Each number is 500 + 25 x the weight over the matrix's rms, rounded and kept within 0 to 999. Layers, rows and columns count from 0. Numbers have three digits each.

# up: layer 10 MLP up, 768x192, rms 0.178, rows 317-363, columns 0-63
# down: layer 10 MLP down (transposed), 768x192, rms 0.175, rows 317-362, columns 0-63
up317:540501478497530460506503519508483511542466496466534475493510490513497525480457479502533509477495470508489476487522507500490528511507461503517459534493500542504542528505533480510518499474450473
down317:484490533487508540523515485480517512490541535519504487532467459489585481479495524481510464490471537523483516509462473526504498499519491457515532532521511485526497459504497467496491525507506465
up318:492473496540491513481543499500526479500520513482464506543459478534505471489479468525475508481462522492491502536494525499522454470482510483541491470519566530534509476534522517518538516528477529
down318:479488468500485486515464525519495520474468503514539494505515501468517455472494519514529487497529497465512514491498492517480524532519486524478485527509511471484504517416483475487474504512484442
up319:480518489487497538484446503504491548507462541472489515554504499549544473538530505472488461484506517484501498488510540469494516484487540453460543518511427482545548464481480519508492512508496506
down319:507483478529494490488519552464515469439485467492515488525496497554476496492507505498509486495487519476524521514480485502514493510528503516531536460515514512511498463519517510498504518536447519
up320:504479562476495506483496530473519462478452517504498506491508463479454531501518542493502509516517510518495509468554503529525567464456488525497499550517488519489535513524534485491565512521476503
down320:496490456528485506515528513533487504526532473520495510526536505505502482498467516549508529498504512512506476509519519520486415513495512522512464497501461517481539479507490470478500531483456470
up321:478524543510544483506535494489482466471472501497515530528480494507464471513512495520504505483512476506508520505507493522495508487561463512498553478498552496533530462531429485494478479527502493
down321:512491468435550477456530486499532455509458477534505499464503494471504520450527466549466486461494524510490522500500537500490529470507468527532521429510472512494545461506481509520512518490527484
up322:490527515500520494522457513519477471547500506491486497538566519503476451491467531499503493503528526523477513482519471461518491507501520512476499519602503570505511489509474510498493526512465510
down322:482492479497502498499504503482485495465505495502518499486504477473518487516536503522491523499514509496487477508551506493509530517514506532543557512484475565420436550465512519459494477524517554
up323:504544471520494516500517539464480522538527492514512528478532501527515482500497504484455495534492502504524476507504507500528506470478458513474535491512506493486564513513494488483489535455489489
down323:518526508493471525508505476490472499459522518560461532499492468544466485482475516548501507504488506529496450514503508477486481522498445493530516483516460467530459523558517514516494523517510519
up324:544519482509500513490463503521475479532523494491509466511508455501499511516483470518541520484495489507529486554477493488537500535463452479522468482490509489527467476491503515494483523512490509
down324:508544477503467485513493475497495511494511445496490490470506486491498521504499500531496472495501529486513516448483457474471547509484533534519521490536496511486492504497514517484512478530492499
up325:481454514490492499560467507532555482470496501505499513507529507492520499483504492479516506498510492494497508526533504521491521522501531471552534494547464480501497512496532465472517460513513497
down325:462512512499451493512507479473505497503478455517459504441516487498510521482491508511517499511507539497524536490475496517509502512530494495483495504478521490503531550506543505508527460466463474
up326:515497500489493459490532477495498502538516541458488484485543502530539518495507485497500516488505519479471517529520512469504474500473499501478514496481516502484520471519498478457519525554536508
down326:514449534497452443490525519493504470506507478532512522506471542479538509501479469511470500518524490474543502543421485474472496492512494513500457524532464465506500500487583507504519514504487512
up327:457505515493563517447489507502469525508480497536500505506509499481537469500469512517456550499491524497522524503483515504514489495416469460521479554525485541466494482484492490492516480462474461
down327:550538482528452521491528515462523482439466461457488492532517503534506463484526519511480504451468488449541512477502499469543487459488492525504512517489533527556467483505506506507497479500471534
up328:558497501502506520512537526477486515526496477487487447487532493521456525499517498501498501456491490549511480529480494490491494516461519483444461522487528535513488516519478500496489500533537518
down328:539498509474526501490565479529538492514503481506495470499486499491514466497516524505491497527507548461504441470475501494497482521515493541530486472509529477490501494512507557480535535482517498
up329:491460544500498507514468535501477471511508510510489498500463528508521507507461517501472546483495522519474491468486514524477530508477469505500498571465496495485471534492477501450509541475492503
down329:477504481482485552478485557473527479515515515525518505492538559529495494529474545511482496495499526516522544526477462508494495508495519533486498542504524525505485495522532494503487503503523521
up330:476483455514481484511507549503519484465507498538487495473460484471494482521501500486485493501513504487469499534509504481507485507512481456523537504506520501524528509492495468445493473513523510
down330:542511549506496536486470477544509501514509511521522497501481446445477529533567491529463537492541559499487530482510491518488510493480506521499442550464509480460514546511497484517498513524493537
up331:445504507501508471491469490457526481506487492464541499533496495456508567491478562495463532500514505501520498458549533443496523500494501533495530511486469511499466556476535455455458477516438461
down331:504563500505488448481532490492526505513484531450476502486471477504502501525483473454472543541494518519480486502500518538442511522495559485458474532519496555464519498482514458456509504495543499
up332:468517508467516468475542510516471549453491490503524492489496520454467468503486464503493530503484507511498516464481512495507527487496476517561526503495515529470516515480495446522467539476484464
down332:498491483520500567512496488492480478525497505479474536555511498520498489477488499441466530559493509513505472500461513498466502484526513507483500460513548503533471535520522469523493531569494534
up333:438457521495502487481529519469517483460478508483501546510513531523488528510456470500506503512570472513493481542476462530486489505511482489482496498461489546492519477475454458501502512476437493
down333:470503486499443489532523458483485513519470473492546493467493509491512525513509495503494492509483490495499516526490508513519477529518499462515509513491494514455500529504492471508511499530501505
up334:502518542491505523467478483499518467525489436481492479531503507526496486469495499492497536486509511519546493460520480507482560469514479506463510510482509460452503481519519492487507528514482477
down334:525492480470521493483507487502501484485500538503499514513517488494516520534499514498474501474475502515485491543475506531486520501519547490509509462501514520508493538493494514529517489506522522
up335:527500501519520466509490494523499495479509483496497510498565464479487520528522476488496496529540522512501513468547504512564514516539529484476448464519532513518506543466504485473494506525500488
down335:493476512503512471496484498443492531479460511499513501490495469502534550512514506495518470508509468516512529502502501534507501471509489517483521491504472547479546512486470492503491467503549479
up336:490498518525514481514501507542509541488519465454524488515452506421496502543503463527517501490531506503499484492518504506478493529484488505505526492474488560479478469546472544498498482524452537
down336:525485465476509512518512460494551520513501541501461534515486486547497498514486495519500470499532503516512502536516478485496432491472495492527496496510469486507503492496491500481468499448498461
up337:439496542492519459529493504540530498471440516470515510496516504500452532466532493502512515480513496494474504442508512512508502519508509502517498526467530527446507488498515545483516520525491455
down337:507501503456534548486531486497480526498511488519498464491497489512481521494484491520532491465490518498506491532471518482529511499556566499522511451496500436537476537516487552467482468484515529
up338:466525445478547459502518471465510506496482495493471478477476483507460482513527491490537454519483473484516495476501492477506509520513515475452532515495481512485520498496472479483465476508544519
down338:523484493512515499560488518491475519500494533539527499502506496454521418494456440465500487496499509481503472502443511495516559496453492511491496481488533514543510519539539516455548500497492529
up339:495506495431545527524532506500479452487452495481523513520526506508551497530539554495495494491515478492470501468495517476500500550516517497490492550505528499519531478487499539510519492467488506
down339:506501505564459497503500464484471476529514502491471525509516479491476500508478528489552538513476501487501506509531496472469528525501519492493488545476463507522496502498498523489505477472502539
up340:514486499483531484470540518520527530498485486484537490510513538495463487518449485537511498431501489520528502525473518477499510569479480529510509471482488506453504502530530493503512504492463484
down340:488466479476477485477536513477469488501518525504538535507497509504519474498542463530519494515535534485512507463505503495500487466523495490496507495495502531467506506525513473510521492506503452
up341:513470540491510489531511531511470508463550470512510486533545521480519507479513532525476476481446488482499498487492512519528496494500516498488483489523526490522463488511497489470495529498475466
down341:531508510519504483520465499502470516532513521533479560503487501509530505497477462430465518480515482471516468501472509499485451507504452488496500488497477518531498482546512491436511464480471544
up342:509478503513527518503473509519498516518467420486535527532493505510505524499489504466538495485520486495491516416457550519530503524500512508505494468507502496501501534503451480492498468484496506
down342:536466468455504524468497477545490499532522495532502511488513503520485506458449495497449503514488483532482508482469478524505470509470578494497512473491447506512510485471458495478479476522485556
up343:521566506485499502491543501470444529517512485441520532510493495497456452504523484507476459510546509516518537494467488521500526522497477500526517479505494501513512503515468478492492494473515523
down343:537507489503499493462529497495446515517458517490530551491488502517476455500549476457486500491485514551502513478502473493463505505521538535503486498486546498486489480484525492492491503485529491
up344:552430502540476518447498530456466528537458474533495462511447474504495485509532432460541487530497523498510521462486487462515514495495480501463491498537504533553478480524520541469503506559489488
down344:498494457494508512483478525514531481481457518490488510475504515478495470516495441439496519467493502501470501495506505539514476541518505480531516501566535482520475492519486472512486523473559493
up345:483509530524473513491464475519493496485530479509511507492512469551524481507475527511501483482509514565545491501516467497496528546500513524499536541555524490471505519508498490511524487519485489
down345:529525508526541515489478545490529484474504479526534483521505483497516507484466479532506490472458479527469504503482506560543518527484499464508499498520512505497508493464529458516481500464506498
up346:474505505503465476462508522474489466534501480525499513523499491498530509479484500510506509514490427492481535480483485527511493515533516517484520534498470496497510476512486500509440494530471493
down346:521512468549516492505482515491516511481527483478483567472512512509523465492514496512494484500508516506523476497488560450513509503506503490495517529467528495532517519507503491486514504503524524
up347:502450464483506516482535493491480485533455542495502540502482486503520509490501506528508506497526509494517473548467492512517517477480500525528517526493486514526526452496485499488511491454514488
down347:504497501496459537469496518509541486478505496507435482472482498535493480466488493475503488524490575501489510508532472499509523494504514507462495483461549519520453443501480473439523524491498472
up348:489463484531490515477543528496520492482554505476485520531508477506479500535493461508498524459455498498507518498493499531493485479479532503536524555501549482555496492570490523518517512529532488
down348:483497482491488470540493510555491482483500517527497483482503473485535485466499536446477517525525520497519462476502520534458465520547512488475477506503480511519546508489505513505479481465468500
up349:505519507493504512533536469544530505505558527492519540498503495495473513525460502489488455522509496445477513485526493528516518509511503480512471532494482475502482487493470497491495510501497447
down349:475417485482508489487485515489461488528490492493502520523523497509475518504545520549513524479492521530482490476470450488533480493528522514511491491485528496504475494518526525510526491497508517
up350:492512523488530512517538498469499483476474492482559470523462477513500523581503534518509500491494524515481501546447478491514498463521500516528551479508487519505491514505465492445508510536523496
down350:520504526499504487529480528487513508508499489514515468478513516493516503438545508482505441517490540474455506492486551525497509500526477494480508468525515492520522528485490492503520504486481507
up351:463472515509534511483508462446525445480466536494539512508515525531501488434524535524472515527466439482492491475520524497476499538480477475475519514499501526496560488513520503505501547515489460
down351:514447527495521476529512469505507515488492543484518457508479478479489519455529514507501466509449514496527482529478460493521449477491528509528523547487497479504523486489483461506465478509528504
up352:502502488495525526452517475475542482497470492472507487471471482517539469484513536558542516480456464439482491498519506550536496507495490558508494519509465499506500469518506468423508521503469523
down352:516516439495488515468560480498526482505457509472506500546521500521463518511566497443513535491498511471526472481525495519536534466527497510534554515530537495490504487528545494498451494505551533
up353:548534497521511494495543500524496519482517537516500500509498501516493494473522492509531506499503529435490507506502504504476513479479520481536475515464485530515499479521524469537514528498496501
down353:453519472485497493515524516520495520481476494507501497499473487482524536521522475477500512482479505492522483463508521469534503535527454513516545503505514450481494513492490498503500500469503529
up354:525524487524515475525505485502523522504534505520480476502477500533482478462491505498514518514518503477497510532523522533469531507515463527530459493530514472479516479433479478501533470486509466
down354:524521538472490501496516476417514474494475524470541501524476479532514474528516519490492489529502501488494522474488470502486523558552486489521519476481534472505521495490521494488526527448498464
up355:517467495485508477526529500499555498479486513538561454504462513551464462507456479519483509540514478493550537506529498513487489488535499517493485527488497502495488494499508524492513496487494513
down355:489545536462518512514508535536512494546489482465447524523525493469525506484505496468516467460482460468492479476485511552533495482500470500498478490506472473492465551524507498483487496522505479
up356:486462500502492505506516509510479499522476497512498514484526477466499497534482536550498520482494480523470549512489506513497513512516495453516459512514535503484474523508490536499488497513534507
down356:493516499481526510517540479478499504513510484468531487532463498490477482477516506510517479520494514531516497503510525504526497504499493493525484518506488555506506479520485489506488459503499497
up357:520515516508510508535548497499490497523482454507498478501526495523478472486523489504532423506512523508490533462492467473517512512513488495512480510471517494529467511491499484487516508500513521
down357:495495480543487494524511472483489461507475514477546499508472512495448505527526502522464502524509469482546524507496502496494508528510517512508504476478531534482526519467517533511483461469504529
up358:443492506504484483492548482462497507538492465497504505443470502485492472523484522499560504455478507492504528552494517491476493526511467490505514450522498539466495458514509487490517488497489519
down358:489456515516504500499519480504479501489483539469475507528543479492527535510487508486447523507498496498468483496472519519468450484553457478523464486496519546488461482459511521488493514527502511
up359:500455528501508536484521555441479459527507486487484482445493516511495477493461505509497487482498489496514561485476502548495485505467457504513474482495486488542457520507524514460527530465563494
down359:513522457535463499496472537532486458476504528480504500499527481506450468541529521512543528516512509474484517463531504504457524493519536512512514500453528525449502517520513481516569486500500473
up360:526540452469462501521501502555471554563472436484509492510518422512491517580517483463507545478517438486518473417515475513515533451507495503528495486517430551470563538509515499521464549467490474
down360:472518438513488479535534558507433459477464521482501493497531493490471473524529536524494453492502475492481558453490524496520522493489500517474433492533462492487510496541487540500501539465482472
up361:516490468477537488480503469497533488502518502508531516517529536484510510531563492478482425479441500520496529427521496537512494488499469501483485512496500504508514480478494488462456489470497509
down361:494475524527445489486511510531518525512439477457508468499466485525488519501481504486463492523529504497544485507502506454491475503508531507495449520477517501465497538509520530521561482513522532
up362:496506512499484489486509453505493511489513461469493525508506468520491505566500496449545525510480505536492538484498517458528525480488538500471524529498497483500525504508517504550467521518530525
down362:514515545502482456535527505505509495494503479536476493526484521519465498518476518491507493516482528512496492516480578512492537538456506518522522469494471546540499486505511477506482477488502549
up363:522481495508497504483525512442480509500526488489468517473480482486471529509528522490449431481515524499493541499490501476490479520504465448477499492542507474486552484536535493507469507485505483